From a checkpoint of a small transformer trained on Wikipedia.
Size: 4 heads of 64, 14.1M parameters.
Training: a variant of Adam for these matrices, 284M tokens, 4476 steps.
Each number is 128 + 24 x the weight over its row's rms, rounded and kept within 0 to 255. Layers, rows and columns count from 0. Numbers have three digits each. The size before them is the row's rms in percent of the matrix's.

# layer 12 MLP down (transposed), 1024x256, rms 0.0519, rows 743-838, columns 128-159
098:131099123131102140125115144112186163125146169065115088130104142176110116130150150132141157116116
107:100123178100165120144104143090115130105108131107111158133154090132131107102095140147135136142117
097:105129099116111138102155136147124123173115131116142101107146095061099113118153149093134119130153
101:130160127114136159124146132192118153120110139133159138137173118115110123116152170135134111092133
103:134110126107143150142130170133153112118140070115137153086087100071141116091137117129125125158120
096:148113062082096107110138161134131133172137130144150132121122108113123110105091171144101195168120
103:093101145100114122064167135147119131103101146077149139150094142146133142148124154151118123159122
091:118142114127123123081162095124114141130151119121123069138155151099133153117143145124146106119088
098:143126136141129192118123120124158119131127145145123099155140113154169155136123122089116102131166
108:143112131106127133103157094134100141106130111164126141120100144132113106098158148137130112139098
100:122137135119135084118130112140134127148094111067154139123121108140118141091123117159144133149117
096:145114091112140164130155133140153062080159118145098098111102160112134152141151128108160138081081
101:098132095141142103116067111128080118137117127161136130166134117136136129099150131134106146151167
096:169133101125150087100134151160120084148158154118134170155137131158132112140149119109176133098105
097:136106162173127101133105113090136117116116169123103180154092129116100179110111136152101174133107
104:131099126147140152141124174129122142147149165110139090149089124194203152147089116070121135160153
116:124152118120113152129134117102144110145081091116176115114181140099109125156166165120132122110135
103:145161107103140173138119150138157135120134159095127133097101157150094113075156116149145071161181
098:166060147163160124125128104116107130149159115148086101142098137120117191167159128146122102106108
095:148134148125152150083134136132115173093079133149160123172122107090128110124127085108132120100143
096:122101115152164139170147130109112146143122134131143115102150146114134160123112129171140131166139
094:186086163132171129145147132125153145116126175146132142170128120083112104117139135089138116152123
099:120154157100161120130136154139123138158074127157122182086122135135167096131123131133129133124130
106:151102133110114148143099144120093083168146126110156130165105103103103175086137152118097127094147
095:174112115126169126143102115157131152112105102176090124135131083119081157138114140161110162206113
112:118115121120142131123110147132126135102103117161166104111112144143136130136173132160131120127170
082:137131151150133112107132151110083148127104097109148136167161117159098144125118132075104136155144
106:146094163166146142100183131108108140097060123135150150129091119120136116102129090135137150128110
099:110108119045106152129126157091165095103106130162094139139120108153137143140139112109151099155132
122:106158141115075162093091188107121156124113169114125142132118153088128124115116114123108100154128
105:166083123149128136106139134136116085105103164175126149159146132113165147146152113170133118064124
099:091144123107145146173092095138107146122098134142107113133124119145115130113102114100134107136133
105:136110124113135127134117118130109126135112126179108136091153110110120081118139132171103066154159
107:131125112116165147091135158143108105126125098136144174112110117115124092112131160176114160129171
098:092125160125119098143122111074141108073154181127133116137135116118130110107153122186126152116145
114:112122082142142113142106101147116121157121115168140145103123121117087130147156133146124107098143
092:093123087135130089140092150112140110122096123138115156108103121146129133131126145156158131100131
097:148136146129134122160150099129131128112110082127112112112137101110158087129089120116182112081129
099:108107124118124139112122135174139130143156097144132153134133141137135123128117133087112133136062
099:117194130142110112120100162137138123121101138164158064127053108131122089115122157141131131138175
102:120100111118087124143100106154104141099103157129144175129123140136088090176131151158172125108125
111:161128135165071115160117139159107168138127116156135107128113142119196095139135138146118112151133
114:107121123113122130155070080125125108140131128103146161126144133113119132180180128156147111151117
117:168131174072115146116141107096108139144154125095092132170124135077097115162132152139133116132114
094:119130107141165122121162143106121137113108146132099094125127128127149137099097102117137109159171
095:139169123133152142080123122131102091121157101133127129130130124108090124094116143128114099138150
105:101115132093147101164115122178110105095134155092129142100096159137147116149150192144111124149141
113:087152146122093131106200171121159159143115094095121093143165082118084122140107112127145114130137
094:125148124134134163124153156144160158123163140136114124182110126163074153117125144128123132156088
094:173113117117138158120157119129093126151126106163121158120120154154134093123134149138198174113141
096:139086069135140115132151154136134105113137135169148124134158139169090109140119118151128162140083
107:144152116114154163119147140161130081109110116125164097123135089100137119168150114089192167135114
105:123148121128128092092148112125128141112107130137141105158184123155078126142118138137102124147148
110:109121147147109135143139129134135130147145135133117144164115088175111135104130112143120102077125
107:156165105123140147169146140131137111112123119153099146082096126182088147131117148134139142132147
096:171110132144149136129112138156153163131172110152138088166100108147114158108128174131091129153155
095:156099155140153160137155129130141109105111083148102142139091135137132158137154124123102127111157
105:103126144118153103092134155077100154159153102108141127131130108115157172110093147174145117099143
091:156110099150105159125122113141126094158146133125114083121099101130131111122127104147152097087127
090:116139111165146132109161115121159134138131142166103154122099135117124132172150100140128149180143
098:107149131172118147118178117157120125095127129152059128123112085162126105120143123134124122126136
100:144133109164150165123130122112115131129116167151079116143134142104098163124109167130097179110151
108:103141179121121079117142123128187161141113121151138157079114165151097150111137139141106106147141
105:151139152110138095125149124100113068096150143097130129115102066117164100125141136121132104117163
100:145133096127141131146176154123149101168157130134163121131086108127115116118159117108170116087109
102:141149093126126127104149147103165177152131126120103118094141117146142111135146120126156129118130
106:095130149135181122107124137112095150091090118148161167149132117082168151110128128139098132154162
095:127115140120153122134188139119102123102083168125156139126123095134133138131134111140103149126104
096:118165079127169136123136127146090083118118133137132123100154127132162112095124143104106167127140
094:172075142114151117120085103129135114075124173118092107106099111130101145074123105119103130128128
090:172127128094126114104117129133143115153093096150119147091114109102106142146130100144127093159139
099:141128153112188119128131112119131145108137118101102147116146162168094092156141183146141109181110
099:218126149117101145141186145131158100142114098136165083087166093124143126103094121114153143112115
110:120117150118120132115164145126132120118130081098125161154101138106136128156116131167159110093154
104:167112124089103163128162118157140130128169117123130166089119159116114157137149123117125102151123
106:083164122152136182139142132114116152133133087124180181134133118116173136070201133138112107131149
095:168073165100144108123070098113100150138115080106124108122116137131130123159133127114123139159106
110:158138127118102163134127093156105108149137100152110106109183114139112105134144177155128113124118
093:141133138187143125123154140138137147064114111148099100161135117142092112134150125140076147152142
096:104111146107115145117136133131093146116086161163151132162155115164095095134144136163137154085116
101:117131137086116083114127153098125130142138155185174082151111145127110088116135098145122126085114
117:130096113150147153117137163139136113135100138132136134095122118109125121161124134131158132148140
092:144138149099184110075117145150113098148103141092167100123097089139133101101134139128122140152124
107:136167154100117131145161094121140105116143126141110133150170153160145126115148143125158142111106
116:139129157131104106145127103134090118141088099123097136122074134084153138114153136134085147132125
097:157137121123188137124121135099143096107139152143125177138141174134119125143091108114126180140125
095:118150122125134154112116136118130173111121107122132160101086110112110092118108111119099154145122
105:144155109097163101138118117127080112110117089156125133192086173109125118092124133091120138106125
099:142095114125124135155150099129122109155189122140102077119112099085145111137111117127154153126136
100:127144127130121144132118131147129084126124102116167130116146131153122130125151116140142093148065
107:139120124085133157120125111155106161132138145129129125140083147117100134104100111103104187159091
102:134079142157132106177125129122094148149111126148084138115115140108103095130103105106123131153168
099:129115099165115151177103130138186130158123115113145131117179130139103093134114126100112133131112
100:128150132095147147160159104126142147108142108142139082078125119120160152177152150122126111072127
090:139135147103120144144130127167092135103112084178070128113133132108110081138096126117120095124121
097:128162089180134153126095131149137117050130105119182124143178091078151153123086120123107129125116
# layer 12 MLP up, 1024x256, rms 0.0645, rows 744-839, columns 128-159
103:146145084146157135140157126138140101157111122114153144112094092122111140140086104111160117133099
097:126168095160102146157128126165114127148150120131133134103148118123147104109122166126143099132119
098:113147115097074100143094108150117102113184151102093136062144141157111122147143144153163097149163
102:155127149138125166111143140116111168164137172109164154114072167117109079149081095128079087116108
092:136110127127129141125159116142131162131107109086135142117133180117099158141099095137088109107096
099:165111105098144091131135116132111121145142119100129147143118115106133150145106111121179118117157
099:137100136134136167138156098132125084180118120169129108144117136109140131127143115200125139143097
100:116106116133129095090186133115122142143113131157078143081116154095120118129131122145165136110131
103:142145161115143105151111138108132088165129142130122102158088152159144106087101124166112093138137
100:084159140150075073127136102121172138199118170150113122139098152093117112152125161124096144132135
099:155125132145098139135137125112130119156175148163100114126140167115109143123056128156163144093066
097:175167118130130129142121135135137095161111106104147128120118130108145077119090100115149089104112
100:117137078168100118181107120127124177125124132100141125144144154118122117124085122175102162127138
098:091079104105119119124146105166102128129139110132140125141127130164134111100092072134183121177152
102:138135117134118114131153145115123119156129137120086175123155141103113072126126133172127128131131
106:116114166129161131111120141146121150136155147118123173154143117079165125109145113122207105140109
105:088121134134156106127102138144126132184156157125186118119111167121156099104150134135101141175151
101:110139115131104097122153129159104170155098152085106142114116160137122106169141102121138108139138
096:098100079154133129110156105119153172126148114126142117133136167140104148160111135149145124095107
098:120108119091110132152117136117129127115134110101150169142130137110160105150110125125085136115138
095:142121144111139132107139108139127157171112134074132112145119139139135118148120136110114116176131
099:144132096102133164136116137151103140157124155109128167113157089120103136132136141160139141163146
094:121119119140141142108129142163129092137127113121090158147127107122082106156119157121140134122114
092:135121092106149107144100133115138114113132148138167140134145110106078123142064097166122123090099
105:151110116126097117091141123098134081145159132120106158167143180113085131173109115138125117100136
087:135127142136092133139113158142138129156118130092116124138136118141128100097117143162154092100103
102:135191130125100138162092108142144117157183124126107166130103128139105087110120142122173134138162
093:138086082116149110101142129101151097129090177120154161127140152124103096121151155146100127122130
115:131132115120110117144139128135105151136132156145142146130087159111107111139148151133136132112111
102:096118155128108106125123111125120118130146122059107146114131135094128133142093116118102120130136
103:123138146157135081136118101138116116167154165125146133118155159110097125119137113172103119141150
102:164130093087138131126145171140101140164116137091164124159109126116119148115118115108144151150109
105:140140114121111129132123122118093120110175121081120167131143170118077109152116101118137114152174
095:137184132133092136161114092113117170126149143103095146131118153150168083096122132070133083167130
110:091178096140119142117122143132141075127155147118131165142116142103163142099117142127124111135080
094:136142142103103130149170118132091087156127123152109137087166180062098119177111120094121149099101
098:132157112166122145138112088139127101164160106114174133155140148136125107096149122152110157168129
098:155113120097139109130125152081129103111108147089119142123099127127120136116146110144154114112132
103:137110149136140116126099120114112103177186113137124160122148159139088125138164123137120105116193
100:091156103129122130122186140160115101107116133100155172144050156133105142114144116136154128120133
110:177135125149093123136155096141132120146172122098134103130123174111102113153151137168113134102174
114:092128137113142120135140066065106182141126158095128182098139181077102123117143100132116116112105
109:101127154090126116125139106172137136120138129139126141157156142137120119158119126115145133110141
087:180144122118074142141132112133125121119154163093122117125126125157128088107120135152134110114143
100:139131116161132141198109162132164110145140105059144122150129126145134115153093112119108116147184
103:130128140106115164086135127143110103138136109139147168159137136116087115117120081117157088156100
106:110129114156134105103111109095120122143108174148128149172083106147126132107111137142116151106136
100:119153101107092115162114125091150112170095167137143097126112109055134129163140118114103108116098
095:169112089129111089158147083150168152110135145121157165103152138115108140098143139134119113139131
097:119132139138102119128113108113156162129108175101087152107175149131109116127124158166124118197125
106:113160125158096157184103144110108110145130177109094156143113149126093117154091131142164119150140
102:101139119099090114169152146128152117129159176129113161145112171110159099143085159152141137131124
105:124137144120135122120146114138075094137120126095140153123143143131123135147123155119131154108111
103:123091137111166124108123129141114125146113139067169186111170124149170123110103134126129170153153
099:084130126132116127146152083088081139149104162125132140087125144106168109147130110156133079138123
096:133134125104123108151116136143144157140171148113126117125164176152143116140164122138166066124164
104:156155073145126097142133123126138162126111121114150196157104116126105123118156100133141134115124
095:146174151121077122152113111123156147113137106101152135127109150168108113131122136155143112131127
094:135164133114089082145136145121131160143112124122101093126155138109124106124088142104103091109098
104:176138137131141132185152116165128123147139135144140123125100127072136163127106140140170143132133
099:098149131129118138118128139122135106142161158116112178141098112116135132101154120117199131168165
105:099089102124131137114144156156144119128147139122143172136175148118141126157104117121137110087136
099:138118092157106142143124131133162156129135142153101156105124167143118129146141136138169124136169
100:097118111132145144106116092112097146120183120109146136161119160153141152110120096102135077120178
101:090173083071134125128119135121095114135125096093144098097104131130154092109113155179191105140148
097:167145094158132165130122134157140092186184137117135121108122169113119128126122084115107097132142
096:115167137152104120145085109108106121127148148121175139140095147109114112135102097125150162127149
095:116095110140097132119122102108125140189143115087186141120122169135081147115087118154128094097111
096:069168072137118120133144128138143148188121134141131144173135112114122106104126130138158139130143
093:128164131135094109122141148132139076107120139090145128158108134097101120138153122101115154172098
101:153149119147058130117151104152102108139179123126111114132163174085139132157143071154144146119123
101:109138117111137132139125123133174103161135097116097163096116129154165125138171137132121130128119
111:106138132154118145146174152111130133148183130140116146149123167101178080113112113135126128157123
103:142143126119106100147156106133125138117148082097184119134150136139060144102131150129161135134142
104:091115110098107110106125104136102132161153176088153108138137165162111123122116094163123158133093
097:168104123161131112137138135120148166127185141125124171140138136073113100139131150132122152116180
104:054127106143100110145139116159094117135139152133089122131153106151124121135153090135114151132145
087:129123138122114129118138132089105066174103132099104113094198173092136088102121143106123137176141
091:117131168097122145181152086114171133169164147138105123141162160112121109136129122108153162125155
100:127151120149135146208121132166120176125097098092133174148140134102137131128145119106149174150092
107:099167134163118129172126102094141154121120103116111128073103149105131116168145132101133056121103
100:092127120156143183149167160156151124151103106101123088140151166124155122110126138114162149120127
103:129170101111139064109139131159137145175097090116179132102096128143108106154098157111110140147160
111:117172098119115135141130095103110112151111152106106143116103195127111145150162148182135134143146
094:096137152122107143151093127036151157128145089128149096120141119091110147145173151178117112141154
096:107172090107109154158165145159138106104113171115130111156149134090103111189114088131151123134170
101:080145095081107135152105131121116115142176103128094182155150151115087142166117136097125123118157
106:107123162147148114134098120154161167128108139077181144091047125121127160172136086137127081145180
097:082100156109109139107116165141165142143178119109103152130107173109136120097130156118123111087125
107:133156121152053138131103133130111131154129130115143174130094113123111098109089128182171158195132
108:123126092136131070119124075177097089142147140143118165100081113167112108147165138134177135171088
103:109111138155152107140120123170103124111138125092131132116115179114128135137111107167128163152117
100:159160133130119166092141110137147112145127166126124129195121134102101059114169132172146126128171
096:116124135157112120143117148127162131173107102084126152144121117138146098143120102153132119163093
095:126098145157135144108154128130143131121148172130163156135112168132159143112098131137100126126155
105:152133107129133144137146112097142100159148164118182153166120092147110130149095133128128099141128